Weights of a small GPT-style language model, trained from scratch on English Wikipedia: width 768, vocabulary 16384.
Each number is 500 + 50 x the weight over its row's rms, rounded and kept within 0 to 999. Layers, rows and columns count from 0. Numbers have three digits each. The size before them is the row's rms in percent of the matrix's.

# gate: layer 2 MLP gate, 1536x768, rms 0.0719, rows 344-350, columns 512-639
# up: layer 2 MLP up, 1536x768, rms 0.072, rows 344-350, columns 512-639
# down: layer 2 MLP down (transposed), 1536x768, rms 0.0806, rows 344-350, columns 512-639
gate344 107:479466576434502483504437501519466474510571482480439563497491451419428501526583547453492554591555547490472389502490489576498508495430520472363574524505433571498390476495474449529520542541407496439423505425465484551533510481508441525549443473459482533509479439530477485560586542483466512503578536522537479424513407503541436497497472487503448502509508454551572452451461467514434545429466
up344 101:508477487496525465408481485520451499586550445527517404490450495469509532518587386408441519506540466483485365517550510572470488469496514465399569568489519505469535521447519544501529483590530557466508506468460494473466569454550471431487518568486538561524407458388468477521493424482419503486493577517517543513560487500518502584501514451511500559481506466483380563535507487486613634473515
down344 102:536455471482481464465448524506481487490497454474469480469526547513484566481545473528459489487478541538502388524597565482490515520551480534466522451532564554508508552487535551577450447633422502451466471454522554508524474547512420462565503503454554538562465494451463530616584606523486496454514520522418474485542467483456446545559611481535456502521531506507497438453586443555461472469516
gate345 096:570528568580534510521495500562491417428440570452538483531394558524483459469433528538529516499505600453461504512456496481471504515494609550571490478501511514480579512514491470580560494485582458587423521547548513512497527465539538542501477597536458425493492567563531519472461518423501559473475459539457559498546515437509509449524451450559513435490491411506529404467413560445518502492557
up345 099:446475426460497473472496525409510627581596480440427503520592414468564507563512434462410491472469399506517427486526515526492520382527453433429517590466471455536489495508490547482486489487510535401557521433454505565451455533441439436445544440437521613494504457431432506531612487476507443491516581478587490509425471500495402465513573484423483529524505600488486588523524454612474521484470
down345 097:461479497562497526505588449505532484524518585520445469523511541444482590660454449460454445520480487509460450410470559633495527470490458576500505500398508410518555516508541488533524426607534487475482581458517474564506479436390470428493538560421511491488440444418502484531526432486462472538495479612496475544445570385512519428586590464496521372517500562485407519492477389582574486499550
gate346 096:444517489475422535374502523515480490523469570537530518563441546496455462606554527446531457472552497456491405535510476460554647561450431533509420511420505547467417544397341573496460546418522566492522519504449506410436509476510498577527569609437478582543436549459543570551496625535562481561519506475506485501475476574495515514552412507575502588576513386537541560516445461542478526462499
up346 098:448475541515474541318574498531425453525536481523546543542577579529430468571568540500521501484526530485499410613517505536550567487433502530512417515447485501349419533427364528489560612456573581449433510525418476386439577485533533569519527571490499554484481553518525469500476568576542622496503471493484490474439476548371499483462455510599525579504532397569575506518464405523543491455491
down346 094:456456496468409501498477478525464466429549442594451510550444556489514535575527487475530385507531463472429413528518489516492523554534550553520523480504457483441464508436501527480487582553441504582503441515486508325533440514544508539470537523538510514415527487517498579466506492562529454525484458496489461435483535465513419415455518527534584524480504488635454547440484458460472488463502
gate347 100:542441482572516623668509501496585502499521412517542517452586549628622431552514613492577542436519539428508306520496530536592532531578512491541575518500576535491460523481450450464524523536505481522446532547510632498558512455475513426530444505533489530585606506504526527436390473543508527496496515538404363553598527490478573574502570483525552464544363479513444534472529492430433437483557
up347 101:518545520496489409399470504472403504420462597484450504569458418377416527440451372494465510604506497563491672471415452464440470505419500528489410535488422422460542501535557543579465515476431500451549488499501366476466529511505480587472528458470533476411456452434478439473573550415473473527476543444571667438412450504531472435480449471506476493445618549450593469511490502561540615516456
down347 104:438553496410493430415498497443472514491484434459474525458445460373461501448460409571456508527524522588580649466455393390367482519421508559512447520509446469485562490557478580463524488537538524514450489521534485433476454511554450624522498524443512449427429439472455441536519502395478446451509505586483585500329399504479495497489480512499494508565613601507487475490450481488561572445462
gate348 083:503414454504501612521497557459496481501471451446508523514522451517571474491557649521481503555538603523509526418606485596489438558495532471460485496558444637454427528452493388508427547527480567568415462464523488480399484459485530538479491557577477560411551450510513535621492564508543543540493493462469493418514530566405450461451493439513517394412514491580601460551473468534532515591490
up348 080:550648616558564518521538425515465458441440458489443421455422550492493483482509485471450467470416473432512489537554521311407527463626517594609489509503569490495461542531523574576519514485499406430500551505566450448580527482567550499571544480413467473546585481496418502468543386528447532554552445567533456473472504420570478445553578506456509598475489481428432494497445433429471533499426
down348 083:521501543426497484474428591466401610529461489444585554486645556487533496524604515387516517454478505522451492535522428502537486482500510528452587534471506527497494537493530427539480543534515457544438531582492572480517420540508435533513540460447530545477428440417436480605507477542476518436445480403531572508512478541486535517567443490473545585454628516499441498551466521447462469611467
gate349 102:434521541483520448512530444506421491445360474500499523485425458568535486574505514544499500474523607508395459409522487464483598563506499523461485546480470529568491489558513612503584519549435521561495435612520517520575460541510472540566362516457494407529547372468591521501504486424539548474514463489594465546555463457558493470410453539457462515500543427415517533530585414452552425541490
up349 105:557519482449480471510532545565584549513591487547447489537483426499482480485534510578483574538472468454577528572485547496473462425465498552509464563530496481496516480527537423497451489445490450441490532449516435510539520519497501513474548481475454460526529490570378512551510481554548472481536463494476481493514457479467461562464537494562517457499430545522495517471423631526504507475445
down349 105:516508441503457576540419507547463528466607516461497572431460466517528589490484511640503534428494435471526553574519547472541474419452439499456547530451515484505492490571521444464595505407526489443486450450528514497566468476492397511504517450460507483607539524577440536548501488580504480465493416405453514545495533376465458514495547457504418483535442507529444432570509543557477565498491
gate350 091:473463559450450359409515521482434457453474517496529560428491498526494525562496449557560525469531493528482485386495456447480490556401585603554417435445403554513478535543441503474527495542520564513378497525428536492427500458528450465446540402474580371493472460494450471518459474556476528475481516482455549399538416459542490546523500494565477415400611557561499513504571537576526517536475
up350 089:573509495431498455442582397529411468505487456537628424519525507391576547564584505501601556469528515486327508500403508457509467546421604528562470474465455578512542439515407479481495575552468548477472527508499446425530532397516405453500527526459508409507446456444477554652561497490540581508518447509424515444502499428474524500604447445500474447498545449556498484570605492427573492502449
down350 088:583483537474467547471528469518466534422421454554528554465476515386470489518495517471458509403485535557408546528455417465470454547505552562545600508488425513501591531465486520537413467495495491495432462488462401566605432453447477536487506457404483577525525426432559530490550464491562500498521431459513459439583389463565447502492523604487473519527572582586563526480576455487548493487402